config.yaml
init_std_qkv: 0.0729
init_std_o: 0.0
init_std_up: 0.0729
beta2: 0.95
warmup_steps: 209
train_tokens: 113800000
dataset: "wikipedia_en"
Each number is 500 + 50 x the weight over its row's rms, rounded and kept within 0 to 999. Layers, rows and columns count from 0. Numbers have three digits each. The size before them is the row's rms in percent of the matrix's.

# down: layer 9 MLP down (transposed), 192x64, rms 0.192, rows 49-115, columns 0-63
# gate: layer 9 MLP gate, 192x64, rms 0.204, rows 50-116, columns 0-63
# up: layer 9 MLP up, 192x64, rms 0.208, rows 50-115, columns 0-63
down49 089:434427589510583444463514566475496522445483505437456498384537433480435414435454510530435603457463418542532462512504521504540542467534503461451518513464491523485517512534421530405569490452582436
gate50 102:511427451452577601500489548440455466467491501485452608498496508469516539535470376494502560580575530453479465590436531477450467586500507476486504547519524474511436426497470533602613452492544478
up50 101:471421460514505500409534452488559562400514549556561497563505546581407579588451470541512437490514451505453550533444555589504533368510471484503509513477568531475548572508526502502415505553502514
down50 105:493561474567478538581467488491504524489582524555491521486476510479499545518555487493501528497484462454509637523417490480475417575507490528596448442452568489507558375462501524511438425366452563
gate51 099:533543412604552430481499516455499499504482461530405576404506538510493551512538491456593563511562568475493436533475460489544422460436464475479464453496647468594535506549481532526545489513502429
up51 097:496481580475529553562529485494527434489505599466543410427496489464561525587385500505445464440501474504483426522494461533514592477549505564536510628422479509413521480401489442509479500468431516
down51 095:549517509458483515604477484504427436568474513543483482490529548550470532552564537492555567520435526544429426489521526499522354462456405532451472456551596516568532514581451497441427533494560451
gate52 094:539481423481460474442459428575518518570526518563504573560499562513544442518434413490490576423495502555470516495539377540530380453492589502523564477527480558565502529495556488453474593546532486
up52 089:456503523462485579562480593491535518452604436449525479437605473527441545485488516544593434497554531515531588493468572486431640528444494485538516475528467481510502444548443534581515465454449460
down52 090:591497497528524534497434488478516485506484428380494447494632497578503546542552499463567516467441489474530521417388564502519474556540451461525533385540511430434487513491514447587519492441443533
gate53 118:516382510445507460410512466547507464482509505427528546407545529480504572578500430502545505502512529515552442556402540413415452491567457438470541437578450526551488477525533451547585535489503421
up53 147:465594551513501439478491449514481533481464476508464505531457519412494524465533603524435521527467550464390425452557481461468526591543481509528464515630379531465491505390454538494563493484499421
down53 126:551437502587547487462454511478574414481435441621480507513626473509535585509537520460488516540529463488532585477442512512465405561449544493466531556458447486486507474598475459547461422443554524
gate54 104:490563538446472480478425463529536504513487436443487567469519550477503500531415512505558529555552582502554455535445422570527439516478501468458538570488569559596386518570427529604483556515413506
up54 105:454596473369457422473469440436523583524454491484525513523471532503538537447508553451540486488505502463481493459417520525425502532449527498491396550442577544507384552613484472554511526556435489
down54 109:494511568514599459469537572401508463475403493484623607503583389554441449538488445435502470450409489511477534452484515559539487468574509439520432517453490540450517485468497557489502508478518467
gate55 085:506514466546471508568562508340448528433580508489553430501514502416426563499477463467479473434535433514460515553599522467480517511526542525486426571538566527458537428564588463491513529465547571
up55 079:501523524491554549414478568488454450480455428501492456551432504465465589574518404491466528510538553521506503540479468520436494544546487556534558439400421519502451564495443647493532492432492401
down55 083:502549517483511445518599436427457383593512492576554464541536470476517494472515555461457563473498477457411456443537543429519475517485492546529480636547419513428448500539556482529460499590453537
gate56 108:529459535477525583495430415535500617532458502448533480433522516471566516571514448522535488499625529454537460581464515547487356494558485469470545449517438497523503431409517549578556499517475486
up56 101:505483517532499490445478442436452493445463454454524496459465505415499519486476476394527473519504465539524467514515464524644516575530586504522513549543441420455535479608514609416558391435511510
down56 102:566491452501546511489458474466533464526483494466510558558454490517413485500459620510499501493552460524488457509583320489591562561557562434507560529491557512467577540434544503545508474506405469
gate57 102:519467457522437495448489484485505565474548492519574531454622577425590456514565533493559471435603509530600542511513469480465513458451505447379513520545518551538483414500554407563466503519457474
up57 095:494459540465460534626468540587399524505461518527551480517503490545534511462542405436483501397478500569441446591427537593512524486482471505497571436468547499421497485479445574517467458547479407
down57 103:504466458487385449479515544463555484495465491569468453482542509433461577477489497455449663506416587457529523487516494453467578423546514440489489522505481534441507428535458567468618513500486429
gate58 114:441440496555467528484430470560519526504516537431548608442507571470539548497586473544535580437459520518554469509478538462407469438592543399515478409489571554550512421555439485559516488482485462
up58 127:458553517502505482468541489479481503498520493598540489508542553595416513553539502530586462519476485548460603426526531498453559539546540487373460496475519579411396557473522507584491404531462441
down58 123:617447536504563511512470458618488450481526477528566449567509525506488511408520515522425541508524432423473492521409490589463533462538423542382541548431445566569505464574510522482499519460501473
gate59 098:471412481531511553490531508556496536329406474519491523524548469524418496522528489497482502453600520629575472559492430481528430505501501411570518499471526533534438492555458527440427536468485525
up59 092:464504431484451477478426476560560476479504506581471467464528535443598482535601563466509558431465550615495447520517491457473479496491481417567530485475494638552507449585416491542436460482460530
down59 097:438475561508435525413540496507451548493535536512512510500526450447391532596588438523487520505529560559470589517481544465458498455527390490553581500404513550516503598473487533411466566542500441
gate60 110:551455472500434576502510538462519493385566406506548506416600569563537476565481463492548472515555506466476511546476426580419424453520508435493546520564455547544488472494541475506517512485398404
up60 107:467553471557450530483441454511603540528515525507472456523484452450448425469584467523498527480530500516523485497494596492406571496531503578505454379415418509435517549489591526531497450483550625
down60 111:496553487502439421549514524473440419491508483559405333526551486452561554509467544480544353476465499536453555540539533589431494511464554508448525495522516554544548444455521515533445487539487501
gate61 097:498464458524539516481472425500476515473462499481505615452492488452587548544449443488545575381455484451546472493462586563456463539421490400508470472512529499484458409523517465620551464604528481
up61 095:546524518391536402568580452471485497475480503514554445518617520433423526577495586497446523538527614516475592519526489439464433469527533481491493547505462562523550595470510581458548488523490514
down61 097:473534494437470443504452512507523498506538572407496573462572492496472502542497492503533387516475553601458500437535521533612483517425599571536487535454497500429451591567514583501476599534555483
gate62 107:510478493481517619588442448541459461400501442459584495465533503564499501518518513476590491530537623462536508528521421575514469522530552414500557442547452457572521463451455543586525531517539568
up62 096:552489452563545548432506351511503507540557574579418521535471594493535563518534527474537464489448530479520473529446479445452484524593447563456411432574489519533530463519569488578481483482529422
down62 103:459425446500484577530483532539523538487490464549527401426571360492533445507474505427510347516534537558462570510577518478449483510557481540514452455542470482571505617529508500464507514519468457
gate63 101:526448517422442593528473502520550475554503480527556548446595539481474443538594404608572548496487484491542580539488499561537564524505480411524582461528531475595456447544480463589499533496523470
up63 107:482496443508479517552503488548551361489466444508537481504497497465404504509444433571552492471460465501447611515535447546543577433485551413491417473377510484514471478460454546533600525476554450
down63 113:495495517502439475536506570519515440391517559587462506528568615472440545445431547482391544545502541483367467455497505495532540482556511600548570475510492473463508471486460436462411542525527517
gate64 113:560458498453489575610444428550563591489471509454445542480517594473528448482532495570471535451477499459572520500532414460523446421544416425550497463492557416540434432563465453512468455460506497
up64 115:453535529480497501569446453494608572495502503476432547472549486472483542517566545671572484478450614527567511475493511462510536470544480482468422459555523483548387497573584504486500450461496519
down64 106:526550491477468610488406572400508447521454450535453467484461556481461412548531525506571487448421487478550591474585553505503444516459535564602502467417448439507528537494500550449493593521501507
gate65 103:496497453512478515530484502478492515491509414375528560478609465513466455537518442549535497483457543549554458644486472565420510502543464374494522484566524422562460404517504547531480520542539429
up65 101:476430555583489478510385510552484470474506582416535461440400504453486625572478481480440509508483442543522410414543512488511432489461510598464440594511476489485517543469496413516491478465482519
down65 107:512465437498530483526537510460460506535495552517555383487559453508428580507551482467530378543575539504488524546593445466534476524480489566480595501542495519554555514607607493501470560401447504
gate66 098:526408493541506477554538511473477624485519333434585551459562504549468571497463524628510528477560539560515494527523471568531480534499513525510432437421485442455504535463532447496485521509549456
up66 089:542526540477520578481462461478576602492481460547527475549458483559490519510481540563479569518564649581564485465476517447509387503422490555584500448471517448497584490437506588534501452486549480
down66 093:591398517415460435423502433522510510486375499494528494462520490468517426503585429488578405553530497445553497504512494494501558526515454490484494501469362531537495507528365528485500518502435477
gate67 103:552491523550541590510479399550534513445453478414452513415489515524585488492456462489584504514548586480497484503400413488461441500580530395465541545555464466564482527547427582514522521452452469
up67 105:555475546433564448484539478561527455491456439500479488492480486514489529478534542512566431564509501476509458449458470494451479406606595502553527546622548469497417517529460553478525489483356394
down67 091:425571529554534556506503549482512520510520603500467472572399429556478464453527577449517414496477504418384408477483507548466474539442466515543499486490544480584514474503502401542535438544441573
gate68 115:511464467502528421554478426474527545413564491501580540503603557527504534523505394522654493361454547569573521427466507550434422503512501478475498436477497508500476501477527499476524503480504438
up68 117:525503466410442391534508523544595589578526481587514478550428472535489401443484548490516495539493462408502474437504415476504559536562495407543547504526519582520570558507557482453497516449466460
down68 111:527465515525563479451454502510504485475556542504424506434483608469492499500520467532398693560479516512438463478497431435499445493548528465567511520446450480478502474602457488504581484439443561
gate69 101:602499458437422475512445426498520594547475471411461568496504555493522469479502546511542562524471591613490566571557492433499421492464404406516513555591541528510526439490481484507525515532529470
up69 112:591461462521412410441492431539491508467489445374481527466438503550451515473478548606472596560476602542489499551510488457484457530498409532539530601530459531487551500518525453467485471456582498
down69 104:517425537458533542422609480506512389546480461456516570409506477491479450394509528481490548597507593468437547435449534424487543576486515475534529471586507543494511480538466570489474463435545555
gate70 103:569501471535432486551455533531529505512567516496463571416583538479477479458545431501485551484529416561504482424493479439442355429625472537446497546509562539526493476516455511519555557489604512
up70 107:487536551527532500625522417457440563403526537485564408500538508445557512468538508541514539586397507524550520468475554473499480464522426470455435466473443481440411424455470493569577456441497518
down70 108:577480532481530441564548572589447538489490436512577366507530475531493488549528516454546514467551531438548453495465606470498465529505445551512514513560538399506360455485471556588498470514480479
gate71 095:476539427473438462566508505493527567506541389491467492456572495480563509449514457343438547486425448483475418455399493551568564479527483427417484456528435538490485452529481500459491564468479466
up71 090:517489507517456612519525559453551507552594496508556568441492531612564538473482563545481475500517482580454472536584510527414430488422584574546511500495508476506515511521602427437499571460570521
down71 093:521579530560511539527504396526505528547568441539439559411427548600575452503513498506524536496484518456470513549444439471561526500522402477541393416528554563489594454501473479518580461454519513
gate72 098:473403423422561555585496457440452562401496549463574514428563494504522486504584457535421531479483483413553505512500434464456447455446477438489528421467537536504522488473470469610513441525458452
up72 094:421521529460556584455494465494544524509460544523437476530458494428465498467444444517477555537475524534492409466445483545562494462475669426550429488401501475457524453519538569543507448433408467
down72 097:491450497501534486477523499462552497526545420548436452380516427506425468513519496529544616524413489564476550479442600456472580499528534517590461542529537451569569592523529511499441427482530560
gate73 099:486437484501469530446456452514545475542393491431501566482525630479568589470560440509607513533492523528537449502457495394574454512489507457517470437505519551527531471588400515552495495498472404
up73 102:457528530608568543554532550552550546488527512472499456553476463631433504452491488507444510444482537490517483436435521453392478401511444556508446578466493503452361513484481516483517500569561540
down73 102:600470455488460483536489482530513514493533540540486492448499498416554498539489575441493437444436510556382360428575503515534485440550493546422491466480412461552402419559508562520513492529478501
gate74 091:465514535414483588472521487602501424523485538535433513509502484566530438560518563471457468459500581447525498515544527557475539522483536522554537385502493445595517530430411524650510541443468497
up74 078:478476437513456542562438497549460468481547451556504509460605429447510525482400451608487510466381423473513576521507541534523597519540508435453531437453477520533487408534498509428468498480593484
down74 089:552476400536506415490502491410504503484432447560489475518535620552517528475493503480402640473418479483490467464501546488417469546432505526503543462556477497524502411477550481559490492626468500
gate75 098:552505487369511566532441553510427488522471493517487490512549473561522474451492464505538522376443538547482578493411502441577367487501456465459522433444541500515572489547456615498450519535469489
up75 087:534607443522477488531497451619537389497444426479450509513458502507542447479463431542476465427496572483491414532449630491572460503540477455584520497504553567537531473530486533459441494451576516
down75 094:508539485435439509474501575552511450506434531527449518591410508486498487504436522465587615458524435470451532441414572510560549459502464540428383480497481451451488512524522560390564469485493539
gate76 103:540571416492417499455457449571492570557406439472488511458578489505526452552489443546468545500499511556587493567515575600444555573450552478498447424478448433465459434471479571520560516528490524
up76 106:433425581446606458503547565498479490397519457565480469494442495555465494529475550460527571506514510462467399433507497374545483533480555568522548511529499516479491467484407501515536453384474424
down76 110:573505410414546514451622495556482465521522522493502559512548539397518438500595462512515592519504515481488470423529546468446531497487555492487378417517519557466521537541475434469593485569452516
gate77 095:537390503446525508547519467526469502422502501425547541467486498554408566533431486497486466519460570549508414421432539508582522517552547498467543496433574407522467446604536520485487610565496519
up77 090:515589459565496491555517493593489452366517464450450497537532459512526512523601481512541469482455487521628601490511565560532528502526494495520485510479612478489528521474529554632410529500522536
down77 095:412476491439454500496491513572524585525464453443389484479439415482473511559435518472516509461499460553511407458493538402512472496535562487573464429499450379511407542555540531430522508526537571
gate78 095:570441477479492475605540528465375542494514428537546467354505575458456496467461471564537482546546452515457464561552425561545555452482550482450506426529545479421482425485468489507549566498499485
up78 098:450463460450470448357501492496487520440540524477529558531446468460542601505426470408449505497421466535454512446521512421495431519481482463435526532554480597460485507565633437558513498539468509
down78 095:579589527469493515545509468563623489553514414483494468488485483561600498432548499466543404491513436525495485481577499402480510573518514451507516500538530528640495499508507573438466553506465407
gate79 092:540476414490453395440549411444509454543537529461510490485632483493527563529417470560511581441515524473484439506481526478585485504519479484434472469486521426502538446446547541554413486610436536
up79 086:445566551533505549557510576527386519546557407479509500537564511542517460414544561554382474476515549504467644531537559556422556439497589469544496485438478488482507490507489484532555501492527530
down79 088:482543438552528528484449478525537480497521535423488511504472482522575496534436447514556557481507575567547493481533397541389570517591523455483357376534562568565511488574467533520477514492515504
gate80 092:559532532453541463551509334399482435487446533472481539511489537505521514539528489441479561566511505511493523579453546516554450441532546456452532557474520499585413361544466589508524520504474474
up80 092:464476468447442424492505541469530556558504446617497603401461474460401443571416566536600528484548506524491460527492414540499521621473555445523450485460547499470535502528521495479501545548483476
down80 093:549486441510553464514511578542519572476453507585504387514437546518560426492500497478476430430497540431477473542451410486426505532545432477431503518574443558464485418530411541536558504398459482
gate81 091:458461507416595542459434481548502449480395538546490471500458557427584586533570455475483536533539464566499410507392471511415521554462431485475518478536533514524515544474462411506551541577443519
up81 083:420482481535532513409545514499543555442445496499593484540487430470562534499510585543383443501496457528457522538478452423447428469510455524558413424499478579493534622520486422462480548485438501
down81 093:574495487475524470478514489557583434496439481527475458512370443605544466615443495493478479507513500479545536465448478513473498599517534546437496513524598458501538447440537536600451484385539470
gate82 101:489510386475465523547527427514571476453519462490490512496632562505507595550502567498500580515502532436587492494475454553522458522614410452478441459514569452474559539518490516563494515595430496
up82 097:485498461568582557494533482493562484545418476489487528500461661509430494562580442522505539498425484552565499484508415526436512464533475386495525498412445488519450520567453531478382506537483493
down82 108:554470557452472477479505469534444480620503485633538473507466440519484515515491558472513366567529500495498528475451548370525554494556487525482481548443439490467489564546525567557594530539575546
gate83 101:587458399439497421441454418397587515443608459513579495534513498453508547474371482549551542472528525581508506472495440474434507465512528494477514396534478565481498495498487459485460490510562531
up83 099:453510552502487561502476566592541485560443497509445568480571480459437426445505497525475510489456479431508410531420552494557521478400409491557406559446577402516496495469499570511497476590464530
down83 094:541499520553424444473511510531509565518513545412517549473560379542529517544474474607528531462627569512539476486513463510631466432590528481452478538544555486428464486475460471469553574517524473
gate84 096:537561510535575571544496548583433566498536438433470583532533479560519490407499532453524477512527547436607570520408554563541552490457474532488492518497445412484542535559451519551555508540602503
up84 087:552515481498466551479577448481504470527504462565488447460482549547450451454548495390521401630570540472425477519484478598461560511539458515472517624539461520451429553499506543481443457463429529
down84 093:433465546543478475522437503511586523565500540395502499466446381512492398580445438513460566474498503489593432493416490454418499521472551500561591457495530459537469537461525525548462560446562530
gate85 130:528515496456455467441445430574499568545438536380529507538592520503577502503432456520588550461464451591512567451449497508517456462550430522376489437520561507555443451533529484464518575503502487
up85 146:481498416564535538572424569519555554458492428614517487505508421539416506417565479531426493524574514505450379557596508560503568547486557494593505498494433443497478478479511513482485474475523494
down85 118:430434343461426592482505511473461452480517522451567527490441425411531539513522477532546563539434523460583371482462487523545465463531542420554535475553501459461506496520514480508496503583453507
gate86 108:492589513438547571510522508549500513462521419511477553568599448512506468516457485535547585443449463572524450567402512466563553512464593415566505393482463420540468524557431549499509511539509480
up86 102:502520510390529427475569474435541501535446446510469463522500468458481441522377368564548516477564506515497399523507503606485500441459527514433589460497496424427464553511479489482526444479430483
down86 107:489571577508543523456564488624494501540498490458498543595557429537484516596462458539492457530404519428538440517518526472539535460500424417486593496451452580559449519529461450510457409470479456
gate87 107:529466558533484556477364442544622473490493568427526554550519481502570481629465478440523531576508549453580446462498497495482485548459493474461519563513484498620442530538504540463517551521443545
up87 106:589553499492500540522577446491548502479554478511445413418519552480445531516505459408436485570408455513596473542569384573467499535479502508581503541522551503549568473478518515552576410516541489
down87 105:483518467497501508493452527561551489486507476510501415417488502502553468481540496560484470473519566546398496531610456559525615502479421449475449527492423493535342478594455427456517507466555439
gate88 105:490532510551511531497555540484507592412562537492457462437604578511542572517383361494502466517553611530493460455511558497490545515445470459489504481624543539515462458564468466506513522469469490
up88 091:477571509424567556462578497435407498629388486499500475476456524481494447540483502405469474569474436444617525477476485402461497474538510475520531558490461481417565468530475482550556491510551487
down88 103:476482523546494538510491462476540440528533466576515526552509474476499492511459639545589651419491462495492545501530493577471448566509482455503502435476418502423612596500551543562551502527540500
gate89 105:494472438408492502512483490596410525528484542516482589488542518508485517492569439484449575429523568555540546544531504325554461414507461458427554506489542527516497452525428436534559540485482464
up89 105:559479500580561473601533512537480478451506566516504552524514548440477474519513484553482531453626485452474506515474532507406465589464512586412464486474491458450468624498527497390427409541489491
down89 114:488493515486540428593528464500482476464494496485494481516610375487500474435449571493649464502441519491473451518532536608410584517489537465565522488466439474507561473553604516437509546488489503
gate90 110:459583492454474461475371518454512562428540469475469597469560500456627541468534358510580506496511512520498536534500468590446498425528544447517462415520485517550460452463510500459483565515506468
up90 104:480444542535562486472485563618526529503454568488523556600528483492464467516476535584447540454491528500528461529443557473463559456540523515403461371459479481512562557506589423519473382512454525
down90 096:525462504417495513491476547490447508449570567456438439472579492453444541573576436426442508561552461472515358496444486575482511431531514492493486466531475414535559533566390515517571473513522466
gate91 090:561421436449488546499448397501472491562472458526492626529486550505547430507492449522420524474510434560479509465503402506488471582488596458482575545542547619536528447457467418527507525534516512
up91 084:465493522493454535425458619567554497480531516473531427538512491545557476500524536595583537528563516543427463526455522507433553411400481446478484450558519516576611464485509564518486570551497419
down91 092:538503505539567535496487512429483448514475452444471469443661469540485630513491552478540558499454491524567553435368546513488477501513431537466472451420470419482501549500517469524460454459411471
gate92 098:452496439434397478540440484541585495433524548548508544495530488497473540467512531484450564553563573577556488546425425501565500529480569474501477457531505487608511407496482436431547463404589479
up92 102:558448515567423485402461459555584461503496575600539546499499486581518417457522539516456548546498565505538455541404403515535511549458544476527463424457534539573593477452475497496509488451567542
down92 099:489501554499446560516475475587565544500485459522508466427450432506540489384583494492393468529479537457465508527529404443574457532615494467515497461558488587546475509416473528417434432534489475
gate93 088:492448531454508505496527465544508526543513491511587517500552580552505548540465454557509508533423519500581477561464545494470561370579581390447548464487469547515428506613492533502550615515444535
up93 086:480498469583518471581378461480547552431515557491474542477538453549500474408541467551503514484510441521556510507422514529475432481507364481540453475411552489539494466448464411449438448518604531
down93 087:517471535460570509478543448549546487440482501597494395462526476524524507556505478565546438575591540515581455529456437508537485422560587435435503502523462497500465466533504546458664544535486540
gate94 089:411503530450487602423540460418397483487536452464570466572467471472591599503562535516486557460532393473402492494447512494509464470440463540518502529531512483485540466528436451522585549514428525
up94 079:502507472449566565448496480455502453532461541493524367542428510557509502449529526493537448477540593432421461458466465586465483469508556569480516481529561426498522611559437539360515480496481528
down94 087:535442555455514466503539475504519521442484477536514363442498364392542458604501448466437485447415495498529540497484442516484454534379554523437494551516578453470514517492502496470457522419492530
gate95 109:536530467493492577459543483497446456427471505440549523419609549507517553562527425587556514503562575461482493545499505489484475439510498419415538522517615483482378451454536579550536475540453528
up95 104:548490547438515524522472588509420592469451447537509505519487491583481348502515493491436467446389477497561489470524514510539451528528454454586493498569472458504442456623450466512522441466583479
down95 108:481517481561462478506417481510583513491576487439515546452356439532352505513385470470478534442514486510505463526478478451513420448527478579487517460443508468449454414479576580536515536501511502
gate96 098:505419485529550530459538469519548438416525542499557468462553499502539657561484433512506502440491613482503463455562550445418425496519509514430531503502462594583456434552506466479537420535478505
up96 090:497468449494495495563426577441512561536557529475465507514456424482455532551534596486525490491601433568447472457473464447527398448423437543547473470431463483403614480476445531507487509555564468
down96 097:563539524452458477507542509518467541467419503463535472520479527477471481628476506476562454484421566481482483546448489563533505531547534536650559431476494456494504443418561537595559576401552501
gate97 112:596552492539438522476541419504497503453529379510499506500518544522501472577478434498513621488478453502471506598524471532376401410566494480484473417456501522512487404547474523571517464519464527
up97 136:595571528491470534450466455540463509451445363494438529499522504556491436511485409532464504529413501434428504529449505533441503437547457490529478374427503502555494434531453552567526404457510508
down97 111:536560480484479471468521559524449532460492416478488485508446507629468443482516497610440578449523495426534453564499523446440504489502523508477464416461489571456357492497426407541501500579513564
gate98 102:553508492558530504439449472545516534534501460437504533494529563509484415561475525552563569448559584612636462503462405457556490500414513515505490467412539493572442546507445570566470498526467497
up98 110:540374598514551457530553555465436386505495542417521515492456507521442467463529446439473480523555433463450512435455501481448519493455423530448578581540537475501515437483572468435581525448466533
down98 109:490528540575460442545495467553502544525481463403534515446519546550442529467534475406395455611493492502503516470457427507387600409468477483564544458572531450489457543543499521587538465547485496
gate99 108:437455436465519446481401510532523514567571473487453513461564585489562493588417416540508502527490513529527497525445533567391550461492491467391482446486406472562490443502465471476619461492497474
up99 112:593488482463550470543471610466416425538469528541492449524526577414511481527530438519462468577493492548469546516543507485512404505514415522487457568484454439532621461431416477526602515472479529
down99 114:475541503491467581556495496484587502532547506521527521476370524472517552526451541473513630443524541486585571495456430574510507474413547514474479530456527449489544671518533531570459503513472495
gate100 094:470514397550465510491505491504485472460546478451579552465598464436526559492471520491521522399506522547381436417539510405431469429498530456489477468554495506503535403567508402516560448488552562
up100 090:481554599497495531562497485427536495485493466508424451495470526518498455447506474485577513590558567575505559437561458562439491577517555488531579503476459614500487499502488599462520397445442405
down100 093:452466519457535521456583486468399525461426514505471485414489552412472506510529534445419556495458497436521486480601483379537432611490513546466502517441529544511486550489587578501455473539417543
gate101 108:574451450475444548489472433589525515513447429437482595540564533379524523583517487556468540415552536497565486481414548542466454475473535518499454460512475479552438468448573601527480452547464531
up101 117:562434563425556534518459551577466483529369455410480529527480500520500465417449507535505524491399541502563477482482463529555583518518488451523465516572486434562418519605467539476525471445595487
down101 110:471520483514549501531492488552440540533474578461512512488382458400576519492456467440578497401520456508529557436507473531472570494477492607430484555529515519565533562524569494455451377544539429
gate102 114:602488449435526503434501458527482534541508529429504484452639529554482539581455450563457518555525602501553438526447412502498518539527546531485473430500518450514401495486544486537547532586560415
up102 125:550426511432542486423414478485442410543438484366446466471453423416433524531568506522463515513482486536481513515463487396496527491511447545551506559439560560540484519505411548557574522506519444
down102 117:521525507505564495537494468525476549553475517546432440499568527457512453512451585416516486500427602502523465543506535531556474513542431548458517580424581466386459467385534463567587459460438476
gate103 100:581501436504430550520404495445486586509484511423481519435521524536587444552433541496485486487447550600500526520462509556498469526469571465536491449511555439478518454570535611446587475542443402
up103 104:492415446532513504482560561415487499441616487502511431420577468558525494507431463475570508460519492504505493491495555448470469404520586506344572478477492526492502485537617471501522538477506426
down103 104:501484436583401553508511485525468455546508567566478456485495486590470426599499512564457536441534512498486499536603541536446510458457479569507532446558414426521499476558551569510514593430584454
gate104 091:608508495469512534500483538575563492493550437455528528455463529546400451519453538463432482510642502554544484566513438581522510430539493453580506462525566470521471517459508392491441513584535427
up104 083:536423500469438512485493501492487429477588453545515548502527553543478559481549582389496470588569479541533563464568534456375529519555542476457494387565542504460528438437558557463494501531479434
down104 083:570519526429430510477568573398511606514352558461535505425551539512471477461499510500495486549450491507404446462464467553541466529517463449419443573523451494423481451525475477531492450471552555
gate105 113:510397444453446492513453430477573514495491462522544586481511549485479561563524435489584533548464483503536455573500428459527472449594542444493531406527503534474420424450412516525614552528523461
up105 132:454508611556507450348492448545502518620426442490515493465451478506536523531463485417567495438444543395503495505467481494514519503498526483528544427509497483501427543443543588514526595574491467
down105 125:612446583458541430428506501480442450558402567414495512530542526507503455517548506481433486504421532520472489557488528556505492610527506511564508435476398428500527404486525415451517496435480471
gate106 099:520548506457379451536465458512473523370573479503489525473533575410542538580485527452625515479419431522440522474527471561488479507577514509519537448513462527556485385488487499552564522459443515
up106 093:533454475494399440505458460566524502395558491501484466592471510494488459504426579513483536412505485491517580480588507501454602546522512502488474444489473545466456567457609526382389505496494508
down106 097:491482518503587456503503487499457522440423526409499509458551539505523422475625566505372411593473496556522537446574485484444468466513503503442530449475455521603590493474484517524509405480524464
gate107 100:487403489521536567605436465479557561471536547437557496518516629545521472512544413534543540521535500662527522460526445488577516441495449454542508513487592507523532489537474504443518504425488466
up107 099:500577439505593613476471531472436535472485534551546436468470558601481459470570476421533492480510435471625530500485418486537485439556467519559480493501561524610509522414521519529535521477567554
down107 099:490482564456555528499501455469458532471522557556466439443502482512482446441538505477476488524493374451540530387461542503486580425480422558479474535438581529466416524412520476424537586552453589
gate108 102:621490481492543580624561539562467488480577482491544535434512510508567509499486429470533509458515541491472441487482575481598482501521575489474511374437579411556516491479486540575549519518444465
up108 094:469460542566486453435477554571548478523486532453480492509503396469414463455462509532501539499383477452564468520548602548446596472522455575467418436530562452596519491517465471523465517573552556
down108 092:532452550486531576495428485560510545467458523513493555476508537473527571387560457383441549446454542556535506464625509563421503416488457555515393504496454472454514471542478452563512474563467523
gate109 101:563543428491422445403512437565530501457488469468421595490458480491459508519469464452437465506507515622477506656453503516541427455434459473455512514509506484540459416554426513561473512504466542
up109 107:514570414496535483568498480571511414502412462413487494571496514565416499437443516532542487472542475614557480513599523576516471488487483494522502517595598520566560489500521476395506511510579491
down109 102:462457513475448567479532515527559523539515452541549422453439461536489471435485428614457513529378424541670514457520528474554455493523514516544415550498483551565514447536506503464493519444558522
gate110 098:545531473485509515459439452596481448436514471480449536477456499558492480507517480521501554439487531434544489588513415652544531537434525475510541495471500377640469489495460579485511522532499408
up110 098:542545521319536572525497522482533455464562491524553485510469558542552463456507423493495496511516503501493546434546389435414497443489577562458573491498512464527454568415506498543534505473434416
down110 096:465491569557498544507499428518480463525537519468401594479503468471457470486507477486571391504496444487518567488502466496473516475443441501521452447401537550621545599638544450448438525464523520
gate111 098:500463535480530503491412489543482596530500449428510642518533476458543568510469377557500519428442550493541620525457528437541494459526465515455526461488516481649441467490476491506455484449509514
up111 090:422468465520521542551479537498503436425484420551595376452486551506445481526557472516581445509489513414560427574470428594498439502500570495447548475402451536532521458570514457481480521467527486
down111 098:479492623474515434515471473508555472486411468489478509462507468492590553527455507602478562378567519522526486465437466503491502406522462557575583472460496410496460485411536509442454464538593487
gate112 094:555533553505485462486524468499468540485546594400460555544510597469548513516611532525428455507507545616484553560438500524559481496504596489556528499547479443532426512488543578430554403506448482
up112 089:454480469404497501592535495528455436472546571501472508541485490566496520586451533471491424500501560542532499462564431650588467617475459502485458445443454481560419533490551550501451460479536527
down112 092:512481515516535427507455465585490404499524446439554625447444513530463538492469449429499457435579483497545496475552481464575519551420443608484490508436436509511441551559554524497437540395515491
gate113 081:559510542513491485401591572431483462477449533604462500555464490497485443527512503453443478489464409424461546556575481472481485611508480559507418534507389525465551523495499516478465417512602449
up113 076:464505573471550537433485467536501436492459473533550414509510427556509554523532502439525408549383581501486478415535480468498584502512424491423590569440536551407515442464528520498514504430570520
down113 075:466503427509434481546475478438512526456542448374509446467307400486448501479487448553507420444565501517499488488508543481494412500501496514603499437545524486522444487511490498489558529573452510
gate114 098:595411516402484515466495484412473534524568478455471503516482508546575559585416542476497478478467531518533572497425567448552433446583448477433488516494529526495411457597470490487588508521463427
up114 095:501439551517505478403443460440486527456541429480473509497492576504484550461504493487574549488481406502525529525532556468477571430501446510459463552504514520417380481582445525415649553537542544
down114 101:441485435578449497537516525499463551445538513504510370419595522543498558555424486511491498478386452549516549459543538458591470410507418542479540589539522534582487461489494444468460453482459505
gate115 103:571506486455381494491580413448504433528478504444520450437503458469527509551461509489527645376426513472494451552582511492505468475491438464472470513498489478467512511584615510595532517522517501
up115 097:613573537481477510418510484538495487511447562513435456518489423539467432385476516459423527478436601518475448581475520479502502615432440502511497532505442396560496553493473561487468455474476559
down115 103:535620593593457463532570455469521501521482549462562456506541380492495546494537566500519395472421476429435472515599491525505389525469441512498464573460487498460508575515551502519547523482508469
gate116 081:530558429553506495547594549522471555457444499486476532453589577413490482505474627469360450481475514520511473555549527491419531442548509469405521536456540496428503472555532523584492543523455488